Weights of a small GPT-style language model, trained from scratch on English Wikipedia.
Size: 6 heads of 32 (1 for keys and values), vocabulary 1531.
Each number is 128 + 32 x the weight over the matrix's rms, rounded and kept within 0 to 255. Layers, rows and columns count from 0. Numbers have three digits each.

# up: layer 2 MLP up, 512x192, rms 0.0556, rows 225-291, columns 128-191
# down: layer 2 MLP down (transposed), 512x192, rms 0.0571, rows 225-291, columns 128-191
# gate: layer 2 MLP gate, 512x192, rms 0.0588, rows 226-291, columns 128-191
up225:122120131158102081156138167147115150131116132207129140149159116179132093195143124175121108095057111086130131134140064081111127074147189157142137191136123116106160099170165107123127115091148148
down225:106122175135079126119121134122181128134182165153176081119158098149150117094129086143147066143151115111113104131124088087125173132086122096169125185144112103083112180154138133080150133109156137
gate226:137121145125139098146103131103132094081137128113166088115137152114137093144063147161126060092089138139145158113112148078131128147156146205151086156101119174074115117128152137153075178131143133
up226:145118143119119108105152107078127109068133148079140140103123181098071096126087111143148088101103095155135106127097103135116138101172136162124101114110142143110103070135137127113095192112073138
down226:108150055098106125123144109187148089148126143180112096137137088092141121152155178099158155157146110095125138124156158093118108159113118120112122107136081065159110153146164151143130094139136130
gate227:129147156188154127169118114079145157140183077085105177099134087161135132174137096112146112101190141162159154131127099155125166143081162194142123153146125095105091086115079172113158138087113165
up227:098123164153111177118131108075157200159191078127123136139160126098117118110099103138149131100195147128138146134115055154128091182116135160158150129130196093119141150115124139112150144122125125
down227:132147099167113123091105175137147071126157112144160176143098150087126122131115142169086136105129076077154139093145117130117085105113151068129145159151144127102128173153102095119137134145120097
gate228:158101100135164166163142080094134134108091149157121130087136071126109111131111125077085216118095149119117083106167087123158050142121184153144129132081067105129119123177077125167132149125131144
up228:178091121090168097184140172085164174095100137150118117099109103103167110141164051130093116105151135147083111109125148095118081126123157163103177184115068155121135096121101140112137071153127139
down228:164133118068152165169101134140138170097119168146121184106142166125113095113136112130063148146147137152107137153212164159138111150124155149135160180150152081110092118139120135099118130149067142
gate229:125080119155121095103145150127167142139110146135109139123141153122104151146120072099130151118087121079124128163134145102101110164112133146135170120086112126112160096073166175114113099125144074
up229:135109118179138140126136126098140129145136135063094133123152126081126161152124109104099118088128099122137162105131135153135173110097097147136163169189117176118079148087133134143119157102135132
down229:110145107112147185154129155108145083124156140069157093133180144119143116085133143100088128097104105130109189080104121138164156116087097159135158134154172137123143115150088152127143082158103107
gate230:144120081131076053143113183175120154100132093127142136097089155105127112112140128101111151099104097180151135125136080118131110092120162098135132093117136132101140110115140144126136106109143156
up230:130120069164120103161164179153138130104175088086168176136096165129132065125141165139115157140178114165199115111130074144071153089139079132157138090157080103130129156155156149116165107125173144
down230:130099149210117183152180149155149103146143103105190148169079143068182142100074150145149124134108141159170096161150124125132111103137145186118117138185128096132113167157094117105166150189124106
gate231:145113108096126134125131179142108136103076176148131131171110156074114046098135136085108145130119128083079083086144147113106189140099146153155092143138109122104128141097155135172126093149123132
up231:119147125108094121148114060080105136147172105083104090051144128157143085178131133144170125121130120150151087186111136132175176147115114080086129050138146156112148110108125082073126116063169128
down231:081096128161112129142103101120109088142146177152077116122143140140135097119123147121149160165130097165087014173129138168166143065082135093123091096070146142157129132088179077111087170134203102
gate232:160110136137099174126163073148110195113111094160184146112131165181165158104129142142140079141100171124127132154067080096102110116138126175131148180072132132122114118116114161106050122165145090
up232:123071040170095186120156108086131127127145151137152104118114105157139098137137136088146127114122098135031095150065118147091110131127111140114129131148099120140092139141091119099079146115113132
down232:163145086080077129164106212087125087157150123123108110107139144141136148086145109138129110102110161172111107170165099143134078112105142139158071133207163096125144160090117167122132108116100129
gate233:155160131178159118155057144166134105146135108147087146150120112117143114053078084114080130159141110110148141104117167084183112105077144105113053108128064074132079159090180114145103097152194094
up233:091077122103119186143095165108109143099118158123140126124157169103140118094083096126057194149129094147123173103174110120138096193170107099104112149096114144120163154150108110164147101147090131
down233:108069096118134145155157171126119166145155200156143128121133075137125134139173078142131102115139162049084151126110163162193136069111140148117168119100089142153178150158133159139119109108133164
gate234:072082156112123098110088169094080190144124095088164092115156098144127149075112109143158173079201118065148180127084078151109097127185119090101140070110153079109127113123089174152140120150168119
up234:085125150109134134145048165151112160142076074120118117110178122083142095107094117137146136069168088098149103123116146113123128121160125113140139085111167087163095120125091151130154128104156141
down234:078100147162138152107072155151142117092079087120117156163129152092141080141100096063123140148077133071113130093113115114153098127087130084149100131160138162137046087176144126105140118093128154
gate235:127135081122121140116157105165173117119147176110143151086161140133139108121131078092120121092123119143174159121177083142112160144089121127176107097130126125122189107167111146118160131059160174
up235:093132105159110161100143143139153140090130139096110083185153109108130147111136138116132156101128085173129166099055120131131146194147109176152092105104123119141082130080099071152154140145115169
down235:151144148149151140088117118090190100163098045098062129193134111112138131147169190103129147112165153127130141143108161071120109111121087099110128154106179152100106097125131117130147092127144163
gate236:144146179117191136131168150150157130201114104107128181107135077095145132182158148150064156122209142137110070168125137143128072110097156130056098185191103139133102131152175143094116160137119062
up236:116109080124210147195155078124091082030121138087156069144150115121101093135192116112181134166122062120150149092096136071168113093137094176174173122146158093096128097123175162111078167113178102
down236:110053171162182131141140134143144136112152130101112169134169092135116125111106115107109105170095127069102098154129144084136118151046160182149171166167096149149094117202122166101105182112101105
gate237:147162191094091082098110156153174143185109132118186135136156147146141136101181136125156103134143102132151145134068158096134129139127143112142109113068147061146105093144175150123113195106106136
up237:151147112160133119118141123057173087092086098166159130115139152136109117110157170153116160082100152138162125125135155139135143111121125092154150131105168124150107164188175174124184095154107148
down237:122090091138185160163156061125085066129132127090114114138123086157143092105124129167164160139125143106132080168094111142155106123134102093167161131086135146114090083178122125136105132136089080
gate238:099161136103187148101121101091132137086074149051125160150090104083143153116071076181119183120072155084118082151135158168069136106127147148103144132170153107126149110131139115120161144089156164
up238:157154128096100108128093111153053140143096141128088123127080033127146133090092111139170146125141159094084124102090128140105120134134124156148150142126115109127156097122152140147203156135182172
down238:095128115146141118103114128133123086145117084094131180090133146119097071096118114131138134116114180139118147082134165127136111137141136107179128155133132068128145074150141149123174188098104147
gate239:172158156183118095193158144088128151084105178131144150157121187123079085081093131155110083127087110233100137118100132123152079165144127170096155106136163089075159098136148113147111126135177119
up239:086136114130129112135133079161119101116069134152116120111182074084117173123196107088139156206106133113183144189138181157088176156119118114165118142162078155103140124105158106139140121178112103
down239:061152079112149107107152140193124122175140136171135116121134125140115152139110154110079125143149138196161137158177159123153199138109156136117097158170098185148165186110110123135180128160087097
gate240:112128118152119153161161092069129111122065131088098145160117150141081107118105121143139135190073120114137159106102147148135166122140101138111140146155062161171139165110132104156136142136189119
up240:133137160094151146144127115155160132085210147158124094072082093117081164072168077110100104120136093195130026142152122099118124065121173138161106094119187118051125145117094116137075140171156082
down240:101141111082114150172056150177111105081132088109173132095157085102161128113178173153076137103165172123106118120163141101125156096100160146138106141135214076139119113062161165073106128139106138
gate241:071136155119154137117143129141136189158099133087153105149181132084102061116074092207175133121123077169135118052143101184148093161144194099136151128150167150131142138110241125126156154191093044
up241:116130157132152118149149145176192152166127166076146119184150122137165145106101134150186118124216051149157120100111145136156095089122100116100062166159151126102084115155206099141172161137163097
down241:173122122173136105131157121127178180133133172088081154098175149166081131113145102110147148110119138106126159170105229107123093106160160119109106147094155115186160129073149120165081156111190154
gate242:119105127124108185165163148116097094196184075200089136121119186122116158159170103114135162045206148138183124117148092118089084163169074149079089123193211146152105173127159077115157078152092103
up242:137046186203148137118142092104153087153111159163127152112139122125107084196115107158104183180082168086162069078099151120107118095105147135182142179110094120131151088122076169149153136093175142
down242:193073117154137132111139083087111100104133128164123198086112105073081129194065121159125157066188083103091161118136192180141077151152077121104088114159063111171129097108094130143145096131122154
gate243:153159098148126170087114134060119146171167097095135080121133088074126145124083176107094131139149138154144192065118154172145139114107122094078146161102100127147116167125095077111128096133055067
up243:065079145114117132162151132096087131076155146082118134188097140156129115144112169074120117126110074126081124144150086080148097147137154159128103094127155151119176104140150149169151173152124148
down243:090118113151175127118100114131078140061151118117133117105098101079188167143085192102105139108146070162099101092103102131202161170109142112103106127120137156179129152108123118191148153191116114
gate244:155101118080082112110168117162130109152109160122092135137117121133159118106131120095103167110139146095125158131125134194134099164112105122091139159121159142143129138152113163105185138116151175
up244:172112144107144130124136105089194121064141179145131134134087175106119159102152184132126130146119106123138139159103163124135108136121125142146090107111121123175181106198121170148099141098117096
down244:142150152118158141142127130071187188086096140129123069107114120134132097131161109152135130134130069181177131146081145213140107120087154110135150095128139113137120078135124121141143150130153085
gate245:149110092104168164169081087137149101109064157111132091051088143167108155137155157153150114143112084159145133151090181095167163110151094157106085116095107112103115160082168149129123181138148126
up245:124116111119186130115142104129113071158103100139152080087113074136105120163151149133148111067133131129103183105110229193110089067106149105070147188106110133113074134101142129090144151188126117
down245:089111181101095172147115190105129159075139191103091174107102156114150074134151188140160087126124064161146097108169129139131148198134120102179089110134064118144150151143120158104103099097119175
gate246:171126131130091130130106135177093066135106152156175198138171080069146143148088181088163135127089107117206186117103096110146116133123159129138111100107148180102116133133152129128129094073079072
up246:168122115171096152113133189147087155137132146157133117104162089108125103133071160119184153110136097135170178142083078065147120176163102108146101102118088172160133146117130132135103094127104104
down246:097114140153048110113155158167095142141166138128143112179124095109117082086147160138164139091158147098132155145104163070115096118118086116158122101170076133147107100100065114073131128127129118
gate247:123092107118141182086120157129129132093152125179084188131145133095103169096097133022121107153174066107063186107096170080176108102112158148087112130127170143126113150107083082099181033141106100
up247:131194170137139078137154110124188134206131108090165135093120118137142129115129074200099096127093104180130118115119165109088200125094105147109109163171065146037162138159124159159151204155139142
down247:157183120170172164149127115113156057097149179156089106073135100114135156128150000160123130150165124119137106149146116059154125135153102052126130147137082097095216177140131147194107122148123109
gate248:134179135161145150108146149123051140147107105130109103108157174153127069137150119125189145165141131184098053141092159113134120141138129186075204102168210148148128120147153166094077168167154049
up248:099119119112124148148108158112109142131132131157128113124159092174134117118039067126099093150158065099053104165152171134144119128159128082078123076127151136144142164133119120067181168113113109
down248:168077132107052158124107138097189115099129138144122202154133121123134093072059108116123096187143091152077139122149115168173148117140159063140088125102117144129103088104115145129180108108111132
gate249:166102134090178108140139166157127069165122163112185090063156162150173116148122122144120156114099115075155141171164029110160114127107169143099149108146189190158091114087145108124131115074100119
up249:125172107111106102091137110106137075162177118175146157108102108129138156149107174066092119111121117130156081175163084129137146054154127096149096080097145079073136057192112110157099129034096120
down249:137144122116134072139135128168182148108088080084148093107167065188151119081138147140098093185086131135135157158201116132085096113147178119162101111140092160171153134090166120155147150127110126
gate250:134152151097164110038115161105099124119159110112099094104168073123149100112114175134081173082137072164127096107132104172178170114108111098105134123116103109116163130161124132146175098134114156
up250:112123174153135155156141080095160133095132092129153062189101101111143095122133114164149157174125155128118108113113139112131104148178085151119098133147132118107161112124194159096103145090181093
down250:107104151125144114170137119125129132132176104147114117137173159125151170124118135132153102123199068113205124091139103123102136142109124145120124154060099122096188196153083163176121133169090131
gate251:134121130129150144106106144058075145130143103128168110120124098145071163115114150155175175167127162212140136134135123109117140113103127091158107114150079111135134198122111125114119131096070108
up251:148110118133119154126110124095077114125152100121143094074143144134126139154091108166153143126132151150100087119141093103129174102128123107156138140139118126129107107123071093172126099101089110
down251:135150133204110113161146112115171178131089180098127126159138087160118074123193140122107093128079092146152195080128150179109090115158138119107128108099166116077060130109172087155153101180111092
gate252:145129124133157160158130124140101055132145168141103213111077138132142103120107120115147164029190180063170108108139091133141108114115140180177131091119172084107098086164151092107149135074145150
up252:170062150146136129170100104155086065107157158116062170138097156094158154123146074075140145084126176106136109131147090154105113134127139120106096126144114060147111173169111110127229172151096141
down252:083150122138081040142136116105169143140142162175098133166096073119108144102140082116170126123099080157143106050119098080109095153066128200105112140113177090085106106158135141124131130204139131
gate253:086185104120086095128161155136143121165090154134112148104149105180091064101115166154208143189170128119072155138135055154204132126156166128160126132187137130120085074105133153200174131125114126
up253:147131148086115141122149149160104159167117183138145091074100133141069099105104128130204211147081162103094121115158078185173144126134108140105084121134110106102109082170160126195163154131123144
down253:158090176078092157089091212167107138111141148080137157152083180120135147098123156068099165110061146106107141154151104146085067121154124161061117131125133063113112136097153137096136136101166091
gate254:067102136154181129066135051144154144153145127176157095124125140136123109122177152146119168133167132106156132175134182104135140174156150097133144169093143149158118148113115148155093115120124127
up254:132130106112117110149052179172165103142140114134074095128143148147136121119105089101084098106106169122108119088118151137128087087120130115118068135128103055089144108148152106138111125153152119
down254:136154117072138165120192149130124147134130155135144125170140095068225139146149119130177118159059157171080132134153159165179110121095153137141135119143123149127099109141118142173092193092080125
gate255:101171089122171112178189201166064129193157083144155171162187129126171143108165114103072107119125121074073147168129156118087081171144128129066070073115088130129127156140171137114125094123112101
up255:106128101154156147185180186104066148124133057096165147152130132157144129098146151114067140169161131136103128160093192118098079161136143095100096114123157079182136184136165180119138065151094126
down255:156152164128119151210158135145150131058170100184137091153118151096112115107144177141132162187152172119097164155103148156121083129143137083178054144108117108178114153123150154139135151137101098
gate256:138166119122058096080130157140109104119108085102192093126120095149113120126181112100151142167091132168131145120106049072067055154188112115130169085159187092165139097110124116154116172111072127
up256:169107057143076112129126109172128154155148110170139091107123157111085121136159132147160114177142142103140113168118086104136122145120143092122138069107191100143107085197090119198110122036089143
down256:130164097136182130110149162129134208085104113141145136126122141086110129156109139118109121146144123166133118117114058130198173139196132108143093127108076145177159151145202074072055146143099158
gate257:074171128197121094143130162145139095183133140142147179173130160117145138130152102147100135110113150150167123170129146090156115162165088099134115094166206123080123128102122151111119145151084148
up257:089161177144107077091107078120072114138176111118140113122112134091124192146148143145042154120175195126092138135057114115176112154136159103161081157138132101138110155166117162135105125112076141
down257:148120123146133156108157062111098171110114154123121072106056139154080136116169142145066136149155129078071137137139156160138121123128122106173106179104057100140152134153152134111125126079082086
gate258:119183071120144059161144158174136174083064188156140112121142148131122156119190146143074167128118080178113174093149196113137151138100142132207186135114122129137112112112135083144115146135144143
up258:145129117145106103141176092129117112074177133059139165121144126159111131145159079141157107124133126106142173109128127145070137154151184149205173113159050192100188112116105123137098160101172108
down258:125168108118135081153068144115117216144128091125172115149120155146147106122179136107100112117053093089110139109088111120115178191067093114080086162128159102118164160091165126154134051155130147
gate259:132157192172147120092145156103074120144143106149137132159141110097143163118159150122119111152119091187134182062059113127121144103215109139102187115211128103135152173144156156078117099143118153
up259:181129141233153153115152138155089098203198127113152172125154126144066166122166126091102115155092095184147094143112100068169103133119146082162119105096133130104117149151163090074080115119138131
down259:134158113138096136108128181043145091171152104139097131094091140102092115126140108177129162179118133146092088109128116148096132121060088111156130175097132123140096111124119131121121118139158070
gate260:160084131072156142141079121124089115101100140107111109157089147040160106122130092105106059130130150120088074117092139126132169133152125119162076133126112121120110121194151108172117146120098149
up260:112173146149120073119064105143102127144145098131113132079147103092151156079127143173110106125110114091116079150156127169143159104031180140154084138102072057068107097134128152156155109149129178
down260:143129117125123120094106190076138175181127157117104101140088175166140110125092114107145136097150147178104170134140133110146154142121146163126179141130101098155054140060117178093137136115098090
gate261:090118138137125080130121125129154141172080120127113096136168096127157124170095113090124173108192094174137069107094131171145095103128090130095127130090154123051074073148154113119118138112084135
up261:138095120094098155123158132133129123107119187149175156124110132090108124109104102157167121120080160116127127088131132111152108125120136129175126136145165128149153166130102147140129133111145126
down261:131093151118100138150164153238112118135091144166162126142163051130144194158105106129152091129113129146145140108116101177151117102081109173119158129142191149127139148103107141175122127112107124
gate262:143086155146075111140158142100171135113168147151155152093079174138164131130145123133126100104106166148096106126123105103142109094093147162216162174079160167213192123120092171082131185128106134
up262:155125171118118049096112089112139165126122197157178129149056095119150103110146120149150119176130163082114101148142136154153160127141083087175162100069127145145103120138078109110133112107160168
down262:152078110134143146071137169157085111128169166094135165164118159185129110113094085119121093147138089154170068119119077158190117140120130088081124171103126143131075142067105099129148134146145091
gate263:097105117220149121180132093104159088138101157162130133128188146145140136109073083125101109129132109123118153117160140127079148098111116136102120138165045170093117076140108104128112135144150097
up263:148121103056162120127127186180115171085123132074110062122145154115105121143164114125110108132108102131102165153090113107138146143135161137178115119124165090104081152141090142185136144148120166
down263:197124167119148155102139158164104128091117116102099088189093136124185102175102081127113153122153128122137149144128125099150122131105141119181154125108174117081149172092130163130137139121164145
gate264:074145123120151136091097118163113080096151102129057123199097180148176176148099091114176120101098137120112153125095141085121132135168138195072166155153103095143143135133080136141128100120108130
up264:117116111119132146162121065090074090141180088148136129160086122118112135062103170096132105147105120167114124158133126132105139175145142128141138151160109113165112077140139179147138139115165063
down264:096112114119167159117132112101129141125093154144097201125093165079151160117111156133176157119084140106127129150154139161156118094120143106109036153138082151111111084097086130125083122198132136
gate265:124146153124120132095094145174124156138156089211091159129132162091090120162136155101110091070131183115186117180107125066150124089122119123057146145140112107127139094167135149146109136142138117
up265:117078116125111113119107112141159129164125114129091194095147153167130120123105160131121111080134172091184115155127097152103170112092139112122136123161109119149105094135119154138121118145141084
down265:133092125143111123137111132089165127164117147118136079109137126125139107138095162167160150140128165139087099156155151113077107080085167084159151122120102113110096114113104122078143089140154115
gate266:148122121185127138158136124153081189110138158178103099129118084115151171166107076125151191106143134182115136176103132123141139127129119145077103093110162123116132111071169107077146186166143125
up266:100133121035136102112130096118185039139117155141162110133136124193147121123116150132138103113097107039127158139188114140095099141161137093127157158096146114154097109197082127204145116150098145
down266:115072112086142112114091107121133112133124144176162122123132088149150141159074147147153171122096074088145119116135142172102160140157092160104129124071194145117123193123120153150147107141198155
gate267:127115121141158148160115072167080172179166125108150128134125151115146102084097110165123148131118111139095139127147105172143132171146140107075126131170134109141125183127142097073087147088111100
up267:140136112132085150146164130124107141122155228123148124167133147158121170138099126105101142133123146122155124188106087168157178145144125146141137153126087081070129081166112112116078127122125155
down267:128131077098122132117149139107112133142155121115122133122063150130173081161143146140179149113144140100142131156113165106112164111139134123116132117096093184145117080154131163104086178198143096
gate268:144085114093126151171097093091129113076102117086145053090149093134225129142080114117133132076137102144137138181145116114136077186147105126139163122153123172085169122053143098170128168102188105
up268:159084105174179148134153164109186217106144145146159096164127187172102149114140149067165152112113155139125142116102121148091115141185128136174095161075163153123031088131096114150155183064130078
down268:156106119153137164139201127154143168129108188103148069086082192137144126118166186119110124136147162149078118109151158108086127132151131091175072152076173163121062109142157124114111187045106077
gate269:058137115102069079121101109091072117170110119106140160141151141118134127135130204128181140095165100188105132098089139178102072169132160138083140095199151080056115109155187151093132106122100116
up269:125106068102100116162083162082119120071115112090170144121140090140082127113111162118132134102182096163084143137101173163091107120105131103094088099139090074066136162086182117172173166136148148
down269:138138131156108160129124145102133135088121143156170124175173171170069088042110129098056126090138132126089155197128121145124113109110135152118096150105098116057179146099111086122151157139159135
gate270:188128231128143116108069105019155151120170101126128069120126131133105140079139139109134115143106149143201101135187107147108128147136085176183136108149106108183042096132119115157145131072086120
up270:125153175129145169118206106081102152117129176158142086114119154137146181128160121166142130176100135167118129148133132095100092147226103114085111135137185091142171107118088166126181152114134154
down270:163124136105138072164020119179196147112143086120124106144170128101121113111059108121149164175177136154113107160148057089169095104114108131142134133124133140093133163088190102129127034118124091
gate271:190087147154123162119156127099167076144117131120165128138117155118192176082099120108090120188185147116129123153099161087112059093057132167144103123099088134195136138090168119086103179117138118
up271:090085158132147180137111101100158146144153112116149113068130113126102084145155145117094134204112164121090159078084101041148090163134146104154094087105144170166165092142104150146079181096063134
down271:048133130143182153167163157091170150132078120146133175064173122191140109122161122092096132116114091094148113096128047072063157074122100118157066096151166153137144169125131121058095086132123167
gate272:103144130137172122141132148179160094176085138098084134165098093097082134118160136110110180152117165112123140104169123117163142127127127144120095134062177166120123125121107180085145122131143073
up272:096122145113117125145145089122155086110139135108125167074123082158162097079097128145104138175126086115112147118141174128175165080126101158133117125148112073150131138174103172174089087118086170
down272:123121113198128136132128067150128147047124140114167104095173113184125074157123114118165137116102162133132110156095128163115063104206103142147100175188083106125154126101113125132107104090108195
gate273:101121131098119121123107146104105174094212139162090113129104076090155178056100150122148064087179134077124161131102146127134065155155119167110129118168115150130139121177160151084099149121129152
up273:121154136153154107128131167176178146157089094080133127159136115113142155168118128101128086103153094150143117158124118120124137163060139112084107127141165104088110161129163131147151069085129106
down273:116057142126108146135128170136076164132130137117104142100122142096159149066073151165108138135112108093144167133122123140141111134129139146106141124133099137090175122107134097123130135090110122
gate274:106136135137115057110154111143179090100123133140108137127154070125144176119134090138135134129142085136151144156146197143097059184163126130100117118152178119059078109106174143121124073100147011
up274:136171134123082153150122156099132077183108105133154080090160110130149103105118123114154117155140170059105126115161148124102107111170128091187165146150054119182199125120128172161132167134104139
down274:176148156121065125098104152184151118086132065165188133157135076111163100128141143163113136179167163065138110126189118089154139164155120133142140099124092149172142095106145159143122151142132151
gate275:121093126099139122079131137142154153118113142120152148143161070108104177193211101130122140132152164121153108179116114178159110103127146135096146132145113113115126139114166125154153143070157092
up275:102143191078105139151102077113132152111100092129100142165087112101139100112141157155140114113082144191099126127138200110126059160153175053102135133149140069101180143088171124103132155171157118
down275:125156132142136154150099160126138144124130155108184129090099111142118139189161148134105059149132142108119104162125144176131167120068164117125154125121094163134145174103139122194144176119130104
gate276:101113162106097097105144111124166162134141067027093093121090140118164179151088107153162141110072097144170104177115127121144175155105144146090057084159127115063085076164164131095128146132135095
up276:141099047085191119146103168092142128148088105119127145068109148107145146111155213131144107116085130142113066123122181115113157117089087122142085114109093128141122135101102107101065137165150096
down276:107139065127160146084078160062110112083116158167145112117116179048094118065154170123135116140147172064101105147073146115087102131099197124146189120128152110151120134092177071164101154172143117
gate277:098136148152163088114147119111161132089159146123084116137168095120170111124137161146100123094188127143118101095174126162164139087091078084173113151119169141093150157133114120106137044148145094
up277:120114112143138128146071158128104083157142067096150159111088090106158146179119150132118121145133138152151175187050104121112171172096171155137116092150143175155149086100145114149149086161129158
down277:125122164116188064125099134076110145102162094086079135128169124154102019146122089130070153130138152094110116151134131160190126160098158133115167180109160144166120145149117075096128036113119071
gate278:159149072159119093161135106094167187164136165104171117166127106203128166065131059130180130150057110151127145126078106097140116154132144100150154123097172138091136134142165123125155159095126094
up278:144095076109108161129108166142181204185169153105127117114099178204110170097180089130175142156116138144079163140126121111159120090108133101098161107144118098127146212145140093202150191130117137
down278:114117104154132229155167151128200108223133121098147133106089106104117137118144101139150221112149159165112154140166102064093145132165149088140151152098119063122101168170131131197157188103122129
gate279:081101092117152179151103138111077089102118097091068122159105092116124104058158136080084165122104126173131107103078206151160162135090134143133170113094092112148200183100094169181162101145139130
up279:142115085135097110082127101164040056106115102108098132171161192096141057065169161110128135142097106149117130115163106117086189131160100109094089053087110064108148115163152100208137127160149130
down279:180082160123155109165111110193154154159159121093083144169107111158119065128186088154125110105127130066137109156155062122140145114216114170113073159139143188142111082128117141207146093036139104
gate280:120144076165121125102112097140148121098128131122139129118110151117119087122095186185142106075124146147171137123128146154087078159119136190124146134160007103108198164154155103174096117093151123
up280:131099095125117085143132153130080079099114177052129143142167098163091202099138075085143093150122129191130160124150157100203115119133116123130137116170093097103127120146154101129129143085131165
down280:151078152124134136150154119139142087163152175128120165138155112127117167087143137148098105077117089158108164161153144118123129091074121180140148101093115133146184160147162093170135145098148163
gate281:082167141128110116118169170104111222149133100153122137090147164087139049165116128145156221159187129139135096149116141137143143150140121113129123150138132135139109163113109158113155146133114140
up281:089127127130111116104130099136150077101160163154161114121114152152029105122155100132122130125141177113108119171110114094073155097174120120111136111147142159127140077190067149136203142104114103
down281:155153135126134134134148071100091151097084169152101129110112126087105168081096153122079160063174138134151096113205081083084127127174108138171125176052139121099125117116094121121090112089083125
gate282:088055154118160085097155117109149192077111120082122073145097137126136100152146178092106161116113089172121115109105119122113123158110105133109106145034155122147158107205128169131129093129068117
up282:122081127133117142086149128064109103127154108169107127137164192159084129096083125116126124089188101145155134173109146101121125126151143112177128065162114120143125137194143139127162146116087166
down282:099159103137126134117095173134167093172164140157128126097193111134071164128134104130096059111177097121136133163138137107141172107119143174147143117170175108180067082092053090116113146144081095
gate283:104167209118134118108170122123117147131049164062074106144140099141128115110129169156171064199156114179142152161094143070127138133194138096118115133112116130182109132149115166108114102118107148
up283:124144058110096156130084105074167086088131145147122135095166129120134130160146145118089131102082172102124172082154088123098148142131118140074150103147131116138172148128126113150149119112110136
down283:186134121070179139130152127151168093084128117080158090127122056157139148141152071093168156203211047136079139112102131060141169144179200124170119072141198139153118152051102088098176084100125104
gate284:147141170133161109117157097059144138155137161126140123129146106063157106153106092150118159116112154156135121139128187130110127106128161144122142172098164121094112142123111112112087101137072101
up284:136115115101073128144148135143087078118063107128111075099149143128087113143154127052156133187110091103144168096136060134137076127146142129142139101121115097158130089075120161120113192130128137
down284:113157133120109141132168074116128144124106178171136108068101081090146103113121121108124106163139123155118098166130119162103132124118149121124161138155178151087160128155113127152122224137064125
gate285:150125084135143135126128115149137092120109147046041130129180112153158138124120078163057134094094115107177137151178133169123117122109130077126143133103134110090192109177105054126122112119077143
up285:088122126104114095164108147112103134170118142136141112096122176172157089163122164109208113102186157098058128138095094138127106144120172143140131103186091141165084131090153144133171113127136149
down285:124172119083119123106142124106099123125144099171116157141116104172071165183137134118127111132089117114100127122145084076152138171100127154121132134179108105197053126161123119142137161147125097
gate286:152126089086154127166140166177138162068199162157170114095137140111077102130141015090124135145135186201112091145075117098104135087138209174111092166127177138088119056150083163151121158195087160
up286:140137128060145137142142160148063143163232140099227119188164106104132032135127133088138141124057157205154102112148090053138153115088178132203112139136148111113118140132115141128051190128131130
down286:141113133127119168152138132178126131120098168122107134076135203153088140173111086060127147161102154104076102129108113083126072107148101194074180121138107152154144123073110097065107108143109121
gate287:150093148168171135088162145059150112145151133127098124101118182128115150168084127140119169123108190100159063171106148121133136104128139070108101131110157130121113113104114110094150113133130126
up287:136129132035072131176097080193109101152098087142157109128104098062090121088194154101090129117132131173115167102111102156159070146103129147135088095171133136168140090110125159116116196110133140
down287:136112211078109144190155119143138145107089127162172193104135122121049177138143097053125173132134119191132129062156126069095136175148135093145148117081135102136172173111087108126135165138132110
gate288:150126086158177168160118141102143067126146176116107131079134196124114086098159143147149141111130106160124075131165118180155127147105125136178146128113073094052116133073157140116112122161123129
up288:135158097149155208172095143106159119112120163185135143102139166076152096119163085104135074093154105143133119087148143127137126130102113132189125110125090113036112116082106110125096111133107137
down288:104082151134114132102062127169102136092131080099125132134103130142120143129099151147113124117121120131092162111156125092071097102064168155190063129114145129129150141095080124103135122119112143
gate289:070131143075174102116130115143148179163098085115135130163107165133131101130137146166145115143131067134124185114109105120146152081146106097137117141171108102055112114141145130151113131115139078
up289:127136114149079106111195099073143110166124153110123140121195137153131119097150081140112158082108120165111164074116146102106099097149188126149157150126150108110147099136092119111124190174088162
down289:102105139110123090116163135181133192142124092135176096151072209090114076169114163142111108108053078088150103151145156148122166124130137130108105095088128141079119159146116161110094151120123101
gate290:097120144147175108135111126118092119100066061098117162122101086086138092120182164167110143157111129115162148106130123179174175136161102149158086059079126087146129110116167100155137096029126172
up290:122128193107149123122119124151171105091136131114169074108117057154138132103202140042096162168135107152121115095166091121190208099148122107167107088070097104124123113106149099159153141073183171
down290:135118165127125111143133162134156072105147146098145179159106140073087059109167159090115159158110109147133149082124148033144090089120106090124125090089120127123146102157128145126126096165168108
gate291:093122164100103155106171089172062148139158108109120156137114100122122155197146153157122117151135108120146102100134083104143125157120063153142136148117092113118125165146088155064141140133081151
up291:102068163139162136117142085106135164157139155124143134096149081127097133165133113145120113135135134110140103134117111056162120089142096114153106165131105097115115162123117126079106123079109122
down291:120136156159187140122106175128198139088109119115110133113195141100096097118123100160160103046120163111135105159132184126078160075130165115134132108161113128169162101122135180129140113112159100